config = dict(
    n_layer=13,
    d_model=512,
    n_head=3,
    n_kv_head=1,
    head_dim=128,
    d_mlp=2048,
    vocab_size=41963,
    activation='gelu',
    norm='layernorm',
    norm_place='pre',
    norm_eps=1e-05,
    positions='rope',
    rope_base=100000.0,
    rope_fraction=0.75,
    qk_norm=False,
    attn_scale=0.0884,
    bias='none',
    tie_embeddings=True,
    parallel_block=False,
    init='normal',
    init_std_qkv=0.0233,
    init_std_o=0.00458,
    init_std_up=0.0233,
    init_std_down=0.00458,
    init_mimetic=0.7,
    optimizer='soap_variant',
    lr=0.0036,
    beta1=0.95,
    beta2=0.95,
    weight_decay=0.22,
    lr_head=0.00758,
    warmup_steps=200,
    schedule='wsd',
    decay_fraction=1.0,
    decay_shape='linear',
    final_lr_fraction=0.02,
    batch_tokens=262144,
    seq_len=1024,
    doc_mask=True,
    train_tokens=849500000,
    steps=3241,
    dataset='wikipedia_en',
)
Each number is 128 + 32 x the weight over the matrix's rms, rounded and kept within 0 to 255. Layers, rows and columns count from 0.

# layer 2 MLP down (transposed), 2048x512, rms 0.073, rows 103-155, columns 128-191
[[109 140 144 136 152 102 191 146 185 142 133 109 126 117 124 105 135 188 101  56 118 125 165 142 126  85 163 130 109 132  82 148 177  99 142 149 117 143 129 119 124 158 135 133 110 131 110 161 194 126 129 133 100 113  83 137 146 177 170 165 125 161  97 190]
 [135 125 171 150 174 158 105 182 100 115  85 137 159 169 119 110 108  69 122 117 137 130  81 152 126 180  73 110 145 102 111  82 149 121 117  97 122 112 100 135  95 137 142 106 105 134 126  98 163  98 120 101 164 174  65 152  63 151 157 114 152 106  83  98]
 [ 72  61 166 149 144 140  76 163  91 153 103 164 117 103 139 126 144 110  97 151 127 140 103 117 120 125 148 150 177 128 165 110 148 163 139 141 139 106  98 150 120 131 104 104 125  99 131 118 167 131 135 120  94  87 115 123 151  68 149  91 109  97 148 112]
 [113  69 152 127 177 106 178  84  91 104 164 145   3 123 127 147 186  95 117 108 103 136 131 150 110 136  75 175 107  84 168 177  81 137 143 151  96 180 131 155 122 136  98  90  96 131 189 144 107 153 128 122  97 162  61  89 122 120  86 119 186 115 146 178]
 [190 150 153 159 181 140 149 136 138 139 178 107 220 150 175 135 148 131 124  38 161 127  85  87 151 144 103 152  95  57 101 119 118 123 110 146 176 116 116 175 192 166 106 118 121 124 122 137  86 152  94 111  60 118 113 133 161  88 125  74 165 103 138 131]
 [134 167  93 130 139 113 101 127 153 110 103 116  80  76 123 131 132  98  54 159 104 122  55 157  88 112 138  99 138 119 129  72 134  82 125 161  61 106  89 142 151 108 148  96 144  95 113 149 155 110 146  87  30  88 157 106 122 117 123 134 116 159 127 110]
 [178 218 126 101 152 123 112 151 160 133 117 143 193 178 179 192 133 146 161 137 102 112  82 172 144 189 174 118 137 135 132 167 128 108 120 103  91  98 125 148 146 146 135  72  87 149  98 162 144 115 101 162 100  30 120 168 106 149 110 119 145 181 168 142]
 [119  44 117 103  92 159 149 142  95 213 198  73 150 169  83 150  99  84 112 144 133 139  92 136 141 111 106  92 117 144  67 133 148 130 220 161 204 130 153 102 180 123 143  90 109 123 167 155 114 138  84  92 120 103 155 190 111 121 137 153 164 108 106 119]
 [143 115 132 113 132 173 142  89 135  76  93 115  48 176  84 111 120 169 170  36 129  44 104 111 170 111 154  87 110 185  57  90 102 143 195 116 143 158 115 151 106 170  91 104 123  90 152  87 110 169  73  91 123 136 184 208  71 155  95 102 136  84 105  80]
 [121  85  70 153 184 161 131 158 140 114 152  97  95 148  60  86 113 106 118  70 142 121 135 172 126 164 100 124  99  86  96 176 111  89 135 135 139  84 134 149 121 100 136  75 163 147 125 129 173 149 156 118 156  81 149 168 146 170  67 128 111 140  66 131]
 [115 158 125 162  97 143 102 123 122 131 186 102 115 103 108 131 136 161 108  79 126 172 124  99 107 149 128 116 154 105 194 115 157  69 119 217 132 103 159 111 149  82 111 120 107 104 156 151 151  96 168 131 186  96  92  59 100  82 104  65 156 154  55  68]
 [ 96 169 145 132 168  63 137 146 112  87 120 127  85 103 103 157 161 117  75 174 166 117 170 100 180 103  97  77 112 186 138 108 148 125 101 169 163  90 126 152 147 102  89 138  98  55 116 144 190 177 107 149  95  92 148 131 101 130 126  91 119 106 112 139]
 [ 76  84 108 119 127 121 130 116 140 123 153 152 149 155 199 140 139 149 117 135  84  56 101 105  86 148 132  97 125 135 112 157  91 108 158 141 113 116 128 132 123 154 135 129  96  89 181 116  98 155 145 140  67  98  90 195 114 119 143 107  95 175 143  85]
 [141 125 120 126 126 176 130 102 127  88 188 198 154  49 144 133 149 195 139 175 110 111 111 144 142 185  70  58 130 154 117 132  97 107 128 197 163 126 145 127 113 177  97 123 130 127 112 110 125 154  78 132 131 150 138 135 155 158 129 119  99 122 165 101]
 [178  95 131 144 134 124 159 164 124 114 103 156 101  69 109 148 128 132 216 181 166 108  99 110 140 154 102 138 150 176  97 166 140 163  89  97 132  95 160 122 136  84  97 139  86 178 115 103 104 110  57 145  91 117 149 149 110 152 161 166  58 149 181 147]
 [140 168 167  86 123 122 132 133 124 180 134 186 137 167 149 167 129 139 127 105 145 152 140 186 137 170 103 153 175 135 153  78  54 119 167 144  78 165 126 164 140 120  98 129 108 113 139 131 121 142 127 111 119  93  79  51 132  50 126  84 121 112 132 100]
 [156 158 136 148  69 136  64 152 139  94 100 127 140 114 164 156 169 163 151 138 102 152 125  69 101 114 119 125 104 126 163  78 189 156  98 155  86  92  82 148  92  80 133 122 109 198 114 107  53 134  90 105  57 108 110 143 108  93 186 107 126 119  98 120]
 [152 115 147 108 140 126 132 148 100 124 130 148 125 146 104 182 106  95 170  54  97 143 153 118 126 126  92  73 138 102  76  83 116  64 144 176 147 125 145 172 200  77 131 106  89 144 106 138 122 160  95 112  96 115  83 109 142 135 130 120  75 196 141 118]
 [157 111 158 119 161 147 115 167 145 139 142 172 133 148 146  79 138 176  93  70 116 127 123 134 143 125 126 165 206 183  50 150 107 136 159 132 120  81 108  97  97 137 169 128  32 154 191 123 164 111 105 117  73 121 118 132 143 192 120 132 121 114  93 150]
 [179  55 111  78 178 157  67 152  99  82  97  85 203  75 130 197 119 145 146 119 122 174 164 139 145 152 109 155 142  66  97 147 102 152 137  92  27 198  56 192  86 128 109 123 126 113 149 168 114  92  35 167 134 162 133 143 211 138  93 125 126 133 174 106]
 [ 52 132 169  78 126 109 102 148 115 109  74 115 156 113 116  96 103  53 121 140  85 113 151 145 105 162 154 137 143 113  48 113 110 134 135 166 178  80  96 130 168 126 188 102 135  82 142 102 104 138 118 127 118 148  96 123  92  88 100 169 150  87  69 176]
 [113 109 147 115 167 129 165 166 122 132  53  97 128 101 136 115 140  98 116  75  66 101  93 140 122  65 112 116 132 138 113 171 118 137  80 149 161 142  92 121 120  91 137 100 134 158 100 123  98 105 139 158 155 144 141 112 190 105  78 122 152  83 138 119]
 [175 127 145 121 104  87 123  95 150 123  88  96 107  94 186 144  97 132 121  78  95 128 130  94  65 197 148 110  59 102 134 105  79 108 106 148 165  91 153 108 136 151  96 121 132  42 108 175 180 170  93 181  86 114 176 125 130 122  93  86  95 145 119 125]
 [ 97 126  89 135 100 157  78 146 104 103 109 162 113  88 191 121 191 123  81 179 164 126 117 144  99 216 126 187 114 128  48 100 112 125  54 155 174 128  69 165 172 136 153 146 108 121 166 142 113 174 150 185 131 130 128 113 158 122 179 166  95 139 184 141]
 [101  60 160 178 184 198 133  97 182  99 143  59 147 111 162 160 132  98 179 112  34 193 168 111  73 120 159 127 139  96 139 167  87 145 134 181 119 116 125 113 122 171 145  61  71 148  86 123  90 204 146 130 124 138 168 162  69 143 143 149 139 136 130 148]
 [148  70 147 119 139 153 116 136 110 116  53 119 160 117 144 104 126 101 111 124 219  94  82 122 122 135  85 116 161 118  80  78 136 130  82 110 157 192  57 133 107 133 117 154 103  44 123 129 141 132 104 170 127 159 109 101 125 157 149 131 147  95 143 111]
 [139 158 181 125 148 130 150 159 109 164 122 120 119 166 118 141 127 111 152 121 121 150 144 184 177 183  86 160  82 126 126 146 116 158  72 174 104 177 203 119 186 150 170 148 131 123  76 144 119 150 128 152 174 164 210 138  91 111 158  85 136  97 154 130]
 [ 76 166  77 141 125  94 114 129 123 115  95  73 170 170 119 199 133 141 169 142  94 152 131 108 209 167 111  89 110 117  74 183  93 132 141  78  74 140 183 118 117 109 113 187 142 102 107 110  89 112 121 124 139 111 127  80 108 110  81 162 132 136 155 125]
 [124  83  83  21 113 175  40 129 106  77 149 125 131 158 124 165 148 102 118 111 119 146 169 165 147 133 123 179  54 160  86 129 147 176  99 113 209 152 139 112  84 144  85  92 186 166 156 167 106 145  73 168 123  90 116  85 184  83 154 121 153  86  74  95]
 [ 86 121 115 102 115 138 134  85 142 122  73 194 166 171 139 102  97 145 141 153 156  84 131 133 167 173 159  77 160 168 124 125 134 191 154 117 126 113 152  82 116 180 123 163 123 148 165 150 103 142 140 127 116 151 123 177 135 184  97 106 212 147 140 178]
 [115  95 112 179  94  56 116  91  84 132 151 114 176  93 107 121 131 153 128  77 109 156  80 144 133 116 120 120 104 137 142 122 128  54  71 158 156 119 114 165 102 108 125  93 126 169  70  89 112 100 121 139 138 133 110 131  91 168 172 159 139 164 126  85]
 [122  30 143 126 166  77 144 112 121 118 108 111 147 114 110 147 137  94 129 145 101 138 160 117 109 113 135 119 159 185  95 129 162 154  87  73 110 156  90 103 120  74 156  88 117 225 124 161 103 117 101 115 172 156 121 104 156 138 126 112 127  53 118 118]
 [130 175 132  94 182  96 230  91 150 100 109  76 210 126 103 135 133  96 159 140 154 107 132 132 125  77  67 158  98 149 117 210 103 123 105  99 118 154 200 162 162 134  90 186  86 130 160  98  98  79 131 148 158  74 130 159  62 109 140 178 110 175 104 136]
 [113 157 142 104 121 129 152 149 157 119 149 147 106 135 149 106 140 108 122 141 138 167 163 142 125 165 125  92 120 149  84 124 161 167 112 154 155 136 117 179 129 154 124  97  77 116  90 113 141 155 148 109 106 188 162 123 199 108 112 163 154 126  97 157]
 [137 189  98 138 141 143 119 155 153  78 101 194  33 226 222  87 108 131 115 103  88 113 119 155 165 129 146 133 110 102 164 105  95 125  64 100 167 125 101 131 149 132 153 168 133 138 186 147  91 151 106 157 127 106  65 142 173 106 145 139 129 136 145 115]
 [ 94 149 131 107 105 100 126 113 108 110  66 165 133  85 183 126 154 126  96  78 153 130 137 105 147 106 129 157  93 132 135 133 138 182 164 105 164 108 117  80 159 112 181 150 109 159  89  87 120 146 102 128 127 138  92 124 138 156 150 133 163  59 117 104]
 [180 135  89 123 130 141 182 155 168 144  72 132 147 155 104 172 179 160 135 117 153 155 144 154  97 167  88 104 138 109 110 185 155 141 115 111  77 149 108 136 159 128  81 133 109  91 183 107 138 126  93 169 109 116 137 144  79 126 122  99  96 124 104 185]
 [126 142 155 163 147 125 109 145 132 115 133 139 130 134 145 113 175 129 176  95 112 146  95  86  91 140 107 135 105 120 165 144 124 147 101  81 120 108 102 128 119 149 111 116 151 160 120 150 129 109 100 143 141 118 137 188 122 143 167 108 148  80 125 119]
 [137 151  76 163 151 132 135 135 131 134 114  96  74 116 117 161 178  88 122 138 104 141 138 131 133 152 124 157 114 129 157 142 105  94 119 196 164 119 127  89 132  80 175 133 140 157  78 158 127 156 126 122 115 164 145 108 126 193 113 135  89 160 131 188]
 [155 110 142 138 157 158  94 143  78 132 144 111  96  94 118 151 120 132 157  99 131 152 107 162 114 127 123 122  85 127 142 135 132 118 196 166 171  95 134 186  82 125 144 131 171 111  84 113 122  97 115 120 128 127  75 155 124  96 123 117 117 108 124  93]
 [ 96 140  57 121 129 109 116 105 198 114 166  96 111  95 147  94 171 143 110 145 106 187 147 178 188 166 105 119 124 137 115  63 145 142 154 109 155 108 113 110  99 131 125  99 121 100 130 152 125 158 124 135 145 106 103  88  99 118 156 138  77 116 116 133]
 [117 117 101 156 139 128 115 160 112 182 154 122 175 118 154 183 115 102  95 129  93 110 136 130 172 210 104  93 146 103 151  90 123 181 117 113 127 135 103 116 106 106 157  57 122 160 113 111 175 108  95 125 161 121 195  61 121 109 137 154 115  90 151 139]
 [101 109 130 135  84 108 107 122  85 125 137  96 102 118 135 126  80 104  84 133 161 145 118 122 123  97 181 139 174  79 151 168  89 107 138 115  72  91 109  91 158 156 114 169  58  93 137 121 125 151 127 132 149 139  95 106 129  63 143 147 187 115 134  99]
 [120 121 134 101  95 207 161  96 115 136  85 117 148 163 151 189 139  84 181 121 100  67 151  97 137 122 118 168 100 142 189 127 176 129 101 102 151 170 119  90 146 104 143 103  89 143 120 158 159 163  91 108 122 133 136 126 101 125 114 138 139 145 143  87]
 [157 159  83 152 141 150 101 167 136 128 109 125 119 128 180 141 140 121 136 174  72 131 127 141 148 162 130 118  99 148  76 111 131 184 149 144 108 131 164 156  90 171 172 160 100 150 106 136 146 165 134 177 146 147 119 126 127 139 121 110 154 173 128 138]
 [115 116 142 110 158 126 122 118 139 130 113 121 122 185 123 143 164 152 134 102 143  84 133 135 155 123 139 192 127 127 129  98 168 125 202 106  85  85 138 122  95 124 147 143 113 164  97 168 161 118  81 142 134  89 128 116 143 112 132 153  96 113 136 119]
 [ 98 105 182 129 153 121 155 170 121  71 127 116 122  75 157 134 178 129  92 120 168 130 143 147  44 145 120 147 148 148 178 170 104 102 161 154  67 167 157 101 137 147 153 122 159 132 105  91 105  68 135 104 162 149  81  71  74 156 136 117 149 106 137 150]
 [117 190 181 110 121 178 130 147  86  96 160 160  51 107 103 110  99 175 134 145 136 154 138 122 153 210  82 180 136 100 146 173 146 117  65  97 102 193 103 145 172 132 153 115 135 109  63  78 147  85 103 108  65  93 122  97 105 192 114 124 137 142  74  84]
 [134 153 142 133 139  77  97 152 138 104 141 112 189 135 114 166 164  77 144 182 105 130 141 119 176 124 116 131 107  98 153 128 190 144 155 138  93 113 101  85 174 129 111  78  87 167 145 117 101 113 108 167 118  32 121 124 131 126  75 154 191 129 152 118]
 [190 152  96 151 107 133 185 148 107  90  95 110 119 146 155 110 103 113 165 148  78 116 136 122 133 126 129 156 116 126 106 132 117 167 124 106 148 189 156 167 107  91  98 106 102 130 137 152 129 116 172 146 161 124 103 136 174 134 128 119 170 119 125 153]
 [107  75 129  59  86 134 170 192 108 106 109 118 136 119 190 135 101  94 178 156  81 122 144 171  84 114 165 173 116 112 122 196 129  88 137  91 134 132 174 163 163 170 159 174 170 147  43 177 121 124  79 133 151  74 184 130  87 144 126 143 110 128 124 122]
 [151 155  99 189 120 166  94 120 120 145 168 158 126 102  99 132 222  93 157 136 147 151 134  97 100 135 116  92 103 101 142 130  83 130 123 188 131 132 130  97 146 109 146 151 148 101 130 162 135 125 115 215  78 109  96  95 132 107  74 128 124 148  58 117]
 [ 96 127 104 142 111 100  66  87 117 111 106  57 119 144 104 150  61 152  87 102 121 142 131 126  99 137 120 121 139  98 112 169 129 186 131 127 102 116 127 173 181 166 108  74 103  89  90  88 118 138 143 129 182 162 177 118 136 105 160 149 126 143 185 137]]
# layer 2 MLP up, 2048x512, rms 0.0793, rows 104-155, columns 128-191
[[139 128 120 124 140 108 131  84 107 188 156 101 107 111 174 131 110 161 142 107 134 131 146 132 135  50 177 122 131 159 151 120 163 105 105 147 112 110 115 101 126 114  98 124 103  89 183 176 116 133 143 105 129 122 129 110 148  75 103 150 163 117 189 118]
 [110 137  84 145 111 130 203  74 117 111 129 164  69 157 134  85  99 139 124  93 120 196  77 129 129 178 112 157  82  79 127 137  76 151  99 140 142 102 113 136  70 124 151 137  92  69 126 116 108 117 139  63 124  77  86 190 120  95 122 168 125 126  81 153]
 [171 130 143 146  64 153 118 110 162 117 169 130  90 160 187 165 129 102 164 145 145 168 176 143 125  25 152 158 116 166  54 151 143 173 152 122 158 107 121 144 141 101  70  86 118 151 115 138  95 112  73 107 108 122 124 135 152 123 104 104 155 185 112 152]
 [123 123 123 102 197 139 137 189  82 208 108 120 151 169  77 165 117 121  94 175  97  96 199 147 143 107  97 142 145  98 100 156 143 181  87  95 176 149  53 118 129  85 120 173 132 180 130 107 101 103  62 167 101 123 128  83 142 140  92 122 123 121 116 107]
 [138 137 139 144 138 127 114 115 159 121 130 161 174 108 111 137  81 159  95 156  71 143 121 163 111 159 156 119 124 172  69  94 145  95 138 126 118 108  86  88  65  64  57 103 115  75 138  99 109 149  93 141 137 128 108 158 128  97 113 133 212 117 107 111]
 [ 99 119  64 125 140 156 146  97 123 146 112 121 113 122 109 110 154 115  98 165 129 145 160 119  81  81  92 110 164 139 119 135 144 112 122 139 145 176  97 107 161 146 155 163 143 134 141 135 129 104 133 160 170 149 137 120 167  46  75 122 110 112  93 138]
 [156 131 145  64 122 147 133  73  82 150 106 131 125 133 117  64  96 133 165 146 105 110 111 179 171 124 163 129 184 132  91 139 114 141 172  59 151  93 121 120 183 179  91 102 198  98 133 115  56 144  70  70 140 117 126 106 117 144 149 136 134 110 119 136]
 [ 83 105 141 110 107 150 106 110  93 131 114  88 124  87 131  96 154 124 119 163 128 167 158 162  98 143  51 174 146 140 129 164 152 180 221 128 154 200 150 129 123  56 148 186 104 140 141 161 103 133 131 147 110 136 115 103 159 147 141 145 146 149  87 130]
 [169 155 166 107 117  97  60 102 178 134 125 105 154 128 118 170  86 113 113 198 117 140 118  86 151 100 104 147 119  94 181  77  52 168  82  97 133 162 120 139  54  89  86 158  27 108 152 160  64  41  79 155  75 187 143 112 128 146 151 136 170 114 172 179]
 [192  84 136 128 178 163  71 119 111 107  90  96 139 139 109  99 152  93  95 129  89 143 161 150 101  92 155  79 113 169  80  98  83 159 124 118 190  42  81  88 115 155 124 151  87 129 113 124 151 197 149  73 145 131 141 131  86 165  80 158 104 182 153 161]
 [139 202 118 123  89 133  91 111 109 142 138 144 130 141 110 143 167 192 117 159  90 117 193 160 115 120 120 164 142 157 149 135 131  92 116  88 157 135 206  95  53 159 141 141 150  82 108  99 162 140 118 183  77 101 169 117 123 106 137 121  98 127 161 135]
 [178 167 147 158 127 133  99 138 133 112 104 141 104  90  98 134 136 146 154 110 176 167 201  94 179 110 120 122 163  97 113 124 163 175  86 177  84 117 108 124 170  96 108  67 152 174  89 126 167  98 127  86 155 137 163  32 153 127 100 148 127 130  94 107]
 [125 111 162 141 123  57 106 129 107 167 128  68  56 114 159 112 106 124 127  83 100 141 155  54 127 108 147 159 158 121 150 108  96 162  92 102  91  99 158 156 119  96 124 122 135 108 124 165 135 101 126 114 122 100  91 141  93 106 127 133 152  92  96 114]
 [107 108 198  84 145 140 147  97  69 100 105 187 117 139 146 172  88 148  86  72 109 164 110 120  77 119  80 115 112 101 155 127 152 117 173 137  90 143 180 108 128  82 119 115 149 103 125 152 169 162 118 148 123  91  95 117 198 191 158 101 132  70  84 142]
 [180 101 132  90  98 102 179 140  98  75 129 149 177 101 136 112 124 127 134  95 145 105 117 158 141 176 120 187 157 168 154  65 152  51 166 132 202  99 142 151 140 168 117  69 107 128 121  99 160 135  90 129 128 159 212 110  83 124 150  51  82 168 169 132]
 [144 132 141 137 174 109 125 120 145  93 101 124 145 165 115 147 121 118 132 165 158 163 113  95 113  80 169 147  62 117 123 113 182 122  97 139 164 150 105 185 127 162 157 132 120  82 123 130 148  97  99 133 136 144 108 144  90 106  78 107  90 161 106 108]
 [ 62 122 115 182 126 159 108 176 105 122 136  96  87  99 127 119 147  89  84 127 121 104  81 114 167  64  97 126 129 153  84  92 199 102 106  71  61 175  95 129 109 162  87  50 112 159 138 129 191 157 121  87 112 137 120  93 101 103 112 111 132 102 113 120]
 [149 129 118  98 118 148 134  72 106 109 122  98 140 159 116  52 148 124 170 168 163 156 141 146 152 110 125  70  95  84 144 117  89 114 121 187 156 141 132 132 119  84 133 152 140 107 119 120 177 183 172 209 172 138 146 107 168 139 110 116 151 113 142 119]
 [125 187 133 158 145  84 159 173  83 121 144 115 104 161  82 107 225  85 163 154 121 152  74 134 125 198 149 147 102 154  36 142  87 118 164  93 113 162 169 149 151 150 109 112 155 106 171 193 137 173 103 110 114 174 102 134  55 176 125 177 123 128 170 123]
 [163 107 135  92 148 123 101 130  98 117 164 180 107 170 146 113 145 154 181 123 126  99 127  84 134  93  77 110 117 136 176 111 163 129  73 171 147 134  96 123 105 144  72  87 109 154 112 118 173 151 100 137 169 116 148 128 121 134 139 109 114 132 132  97]
 [147 103  91 141 150  70 168  89 117 137 133  89 108 109  90  94 145 131 128 122 113 167 156 124 121  88 102 105 144 124 155  92 113 161 131 126 130 128 122 109 146 105  76 174 117 129 142 117 133 128 102  99  92 132 179 122  58  79  97  96 150 122 164 137]
 [109 174 141 101 132 172 172 151 135 164 132  92  94 172 127 153  56 152 100 129 140 138  41 116 205 131 185  78 127 122  96  93 117 111 128 129 114 120 142 186 166  98  96 143  94 108 125 106 108 127 151 121  80 135 151 163 157  91 112 118  93 139 111  96]
 [ 67 154 108 132 156 182 146 114 161 110 121 118  74 100 169  56  97 116 136  87  90 145  86 135 152 105 115 113 133  96  84 125 108 148 104  65  72 172 156 156 152  85 147 137  96 142 135 115 149 137 113 146 129 151 157 160 174 152 102 109 174  82 103 125]
 [ 89 176 164 155 200  96 173 147 237 163 133 151 148 137 132 123 133  66 168 160 131 146 121 136 131  97 128 131 162 116 114 108  70 165 127 103  85 106 145  94  92 124 136 139 136 150 144 128 137  30 167 127 125 158 119 107 115 118 151 194  80 126 176 196]
 [108 158  99 114 131  92 109 161 118 183 207 116 154 137  88 119  78 106 141 116 103 152 120 119 188 113 143 178 150 156 139 168 164 168 137 130 128  72 116 126 121 115 153  85 132 168 115  71 129 198 120 141 116 125  94 147 134 118 112  75 141 130 136 122]
 [101  94  98 140 153 182 121 136 140 184 135 160 162  71 112 132 110 137  92 101 127 142 110 105 126  70 130 113 153 101 107 117 114 130 126 125 151 141  80 149 120 130  84 138 108  98  97 128 133 122 110  95  77  94 114 115 149 139 153 139  82 136 195 168]
 [ 85 114 108 153 117 173 154 149 116 135  87  67 170 153 128 169  98 156  82 119 125  74 150 124  72 176 141  79 124 112 111 143 104 192 178 155  89 148  79 179 111 124 107 123 133 148 120 132 104 142 107 158  87  63 154 161 130 149 128 168  96 124 195 120]
 [111 124  85 149  93 161 139 183  89 176 117 112 183 118 104 140 170 125  79 197 175 130 130 138  89 114 131 136 202 131  98 167 111 135 172 134 123 143 103 128 138 130 154 131 126 136 136 103 138 177 135  95 135 156 147 155  28 134 157 118  98 126 164 157]
 [151 165 111  99 183 119  80 113 155 107 128 121  99 110 101 154 180 109 112 144 119 141 185 151 105 149  39 116 153 109 137 111 112 115  74 126 142 163  95 170 113  83  68 128 149 148 143 109 120 124 202 125 149 145 138 123 160  45 138 139  72  96 106  61]
 [149 130 142 126 126 123  83  66 160 161 151 111 130 102 137 111  96 184 105  71  46  89 133 110  75 186 142  73  79 120 121 122 121 137  18 134  92 141  49 157 136 132 201 138  92 126  90 127  82 149 155 167  77  63 110 106 145 162 116 122  88 184  32 155]
 [111 177  87 100  65 130 108  98 144 108 144 162  80 144 176  89 153 165 119 104 101 140 108 104 129 155 134 135 131  71 142 139  77 131 175 119 144  83 147 168  81 156  74 155 141 103 104 125 154 170 129 152  99 117  97 155  87 124 149 146 126 187 147 147]
 [108 107 153 170 181 137 142 147 152 156 100 179 150 126 115 114  56 113 144 158 115 134 169 108 142 184 101 175 141 119 154  61 125  61 132  94 144 111  74  89 142  93 225  98  96 139 118 152 101 121 105 157 139 140 151 146 132 102 120 184 101 113 107 129]
 [141 132 119 145 136 120 148 168  89 113 160 138  98 118 151 131 152  98 126 144 134  73 102  78 205 134 136 116 139 146 144 173  92 122 131 140 141 168 161 121 148 125 136 143  98 153 148 155  88  93 109 140 144 125  90 128 188 154  84 142  86 147 153  99]
 [116 183  86 163 137 143 132  91  92 142 185 172  79 183 125 133 153 125  98 132 151 135 105 119 142 135 128 104 176 120 167 106 160 172 126 103 101 135 113 130 128 169 162 131  98 101 114 134 152 125  99 155 122 147 130 123 156 122 163 126  99 131  90 117]
 [163 136 127 152 167 127  97 141 134 154 149 114  65 130 183 107  70 112 135 127  97 182  87 183 168 108 117 179  66 120  45  91 103 139 191 130 142 143 169 192 196 145 124 124 122 143 173 109 137 141 115 194 159 145 108 121 152  79 135 113  96 163 175  95]
 [111 107 161 131 121  79 108 162 106 152 122 140 115 152 132  90 131 152 166  87 163 117 138  77 130 118 142  85 183 103 142  71  88 154 102 182 172 145 146 121 123 112  82 135  95 148 120 123  99 150 147 140 153 102 129 156 111 148 166 111 149 107 135  93]
 [114 151 132 109 110 114 146 135 130 153 144 125 130 109 106 102  72 170 114 133  98 139 193 123 143  55 129 106 139 122  13  95  78 110 103 153 119  73 115  91 195  95 114 131  59 100  96  67 141 181 116 137 141 158  93  93 108 120 174  64 122 121 145 125]
 [162 156 149 144 127  73 126 114 148  67 161 156 122 129 170  68  84  91  94 122  88 120  54  82 155  83 122  66 158 107 135 182 175 115 135 128 115  83 101 155 156 136 144 109 115  59 184  93  93 173 163 164 152 104 161 221  97 117  88  99 134 107 117 123]
 [ 65 149 117 149  75 106 127 113 116 114  87 135 140 171 144 104 131 131 117 167 120 146 128 116 142 111 136 140 131 124 146 112 135 151 144  60 113 172 162 125 139 122 163 101  92  90 105 127 178 161 133 143  59 127 197 130 133 190 155  97 125  96 115 150]
 [189 144 143 106 129 160 140 162 122 109 164 159 122 168 120 116  79 142 134 141 142 164 121  88  91 103 185 167  89  90 170 152 104 106 140 138 161 139  79 178 147 122 155 137 113 148  69 125 134  88 101 182 125 162 130 192 136 119  70 180 138  94 156  82]
 [101 143 189 130 123  86  95 179 113 100 171 123 144 131 148 153 138 127 119 112 163 138 152 148 166  68 226 110 149 133 160 132 129 140 151 154 147 104 148 117 155 112 116 119 140 135 139  82  74 143 162 128  98 153 141 163 135 151 109 140 102 175 157 151]
 [120 138 131 111 145 171 133 152 190 139 117 185 134 102  97 130 182 174  92 108 106 110 148 105 163 120  60  77  99 112 145 137 168 132 112 125 121 141 162 124 100  97 183 152 209  98 123  77 116  50 121 122  69 139 144 141 122 190 125  87  50 142  90 128]
 [113 122 157 143 201  81 139 166  81  91 186 158 102 134 116 135 158 167  60 226 149 124 122 234  85  53  87  82 154 106 114 142 123  97 115 117 197 102 151 152 175 139 160 177 111  93 121 122 132  76 158 129 134 141  99 149 172 109 136 113 116  75  64 162]
 [ 97 126 140 111 134 156 192 146 111  93 144  91 172 163 156 132 136  58 121 114 182 110 139 114 102 135 190 165 145 123  66 161  99 132 151 127 139 115 133 104 121  97 120  89  82 105  49 142 116  84  94  89  92 138 142 146  99  92 119 126 201  81 124 155]
 [115 149 123 117 141  94 175 159 101  82 154 106  84  56  65 107 179  98 131 151 108  58 131  87  78 102 144 148 162 147 113 182 159  43 110 123 110 145 136 125 135 104 189 118 111  56 135 117  66 115  89 127 114 164 104  50 128 159 137 169 161 115 138 140]
 [101 157 156 125  92 182 110  78 103 147 133 128 218 192  92  98 112 114 178 129 111 108 110 134 132 139 119 137 141 127  86  74 185 108 139 112 192 113 159 125 114  87  99 105 133 120 104 150  79 114  75 128 111 144 189 137 160  82 120 116  92 169 116 137]
 [143 114 141 162 155 181 132 175 137 113 137 102 134  84 142  42 195  79 145 137  51 111 110 113 114 127 128 103 137 111  97 150 140  67 115 126 106 171 166 158  69 145 145 113 106 131 101 132  80 103 148  95 160 102 132 156 108 193 110  94 130 165  50  65]
 [149 154 116  91 168 152 162 101 132 118 134 149 114 149  97 151 119 114 110 144 148 118 116  91  93 131 200 136 136 110  96 118 107 125 108 109 109 170 154 108 129 117 181 184 110 123 104 183 133 129 116 132 165 157 122 111 164 150 202 143 110 183 128 150]
 [170 161 114 125 147  75 126 131 118 175 152 154 173  96  61 139 130 166  70  90  83 169 113 135 139  89 124 130  98 150 100 101 148 137 145 136 124  96 139 132 147  95 126 110 153 140 134 125 109 130 109 152  86 122 138 131 120 109 112 131 140 121 151 126]
 [152 114 131  94  82 122 175 123 109 142 120  84  86 167 185  45 111 106 148  73 165 104 168 112 124 109  99 109 154 128 181 134  95 128 137 112  71 153  73 123 178 113  89 152  80 138 172 120  98 146 140 149 118  67 123 125 151  87 101 186  83 117 103 125]
 [110 121 127 184 157 127 130 132 112  94 172 187 116 110  95 110 162  92 128 133 133 108  78 191 163 119  92 122 114 114 118 206 157 137 139 124 146  90  91  71 110 141 123 140 148 113  66 145  83 148  97  89 175 134 126 126 187 138 149 162 175 149 148 133]
 [119 100 154  73  78 138 173 122 164 187 135 180 152  79 151 152 134 173 113 134 109 130 133 155 139 105 130 155 180  98 153 128 143 116 116  85 157  89 115 101 115  72 174 128 176 132 181 143 131 147 122 158  48  85  83 151 102 125 130 112  91 145 120 146]]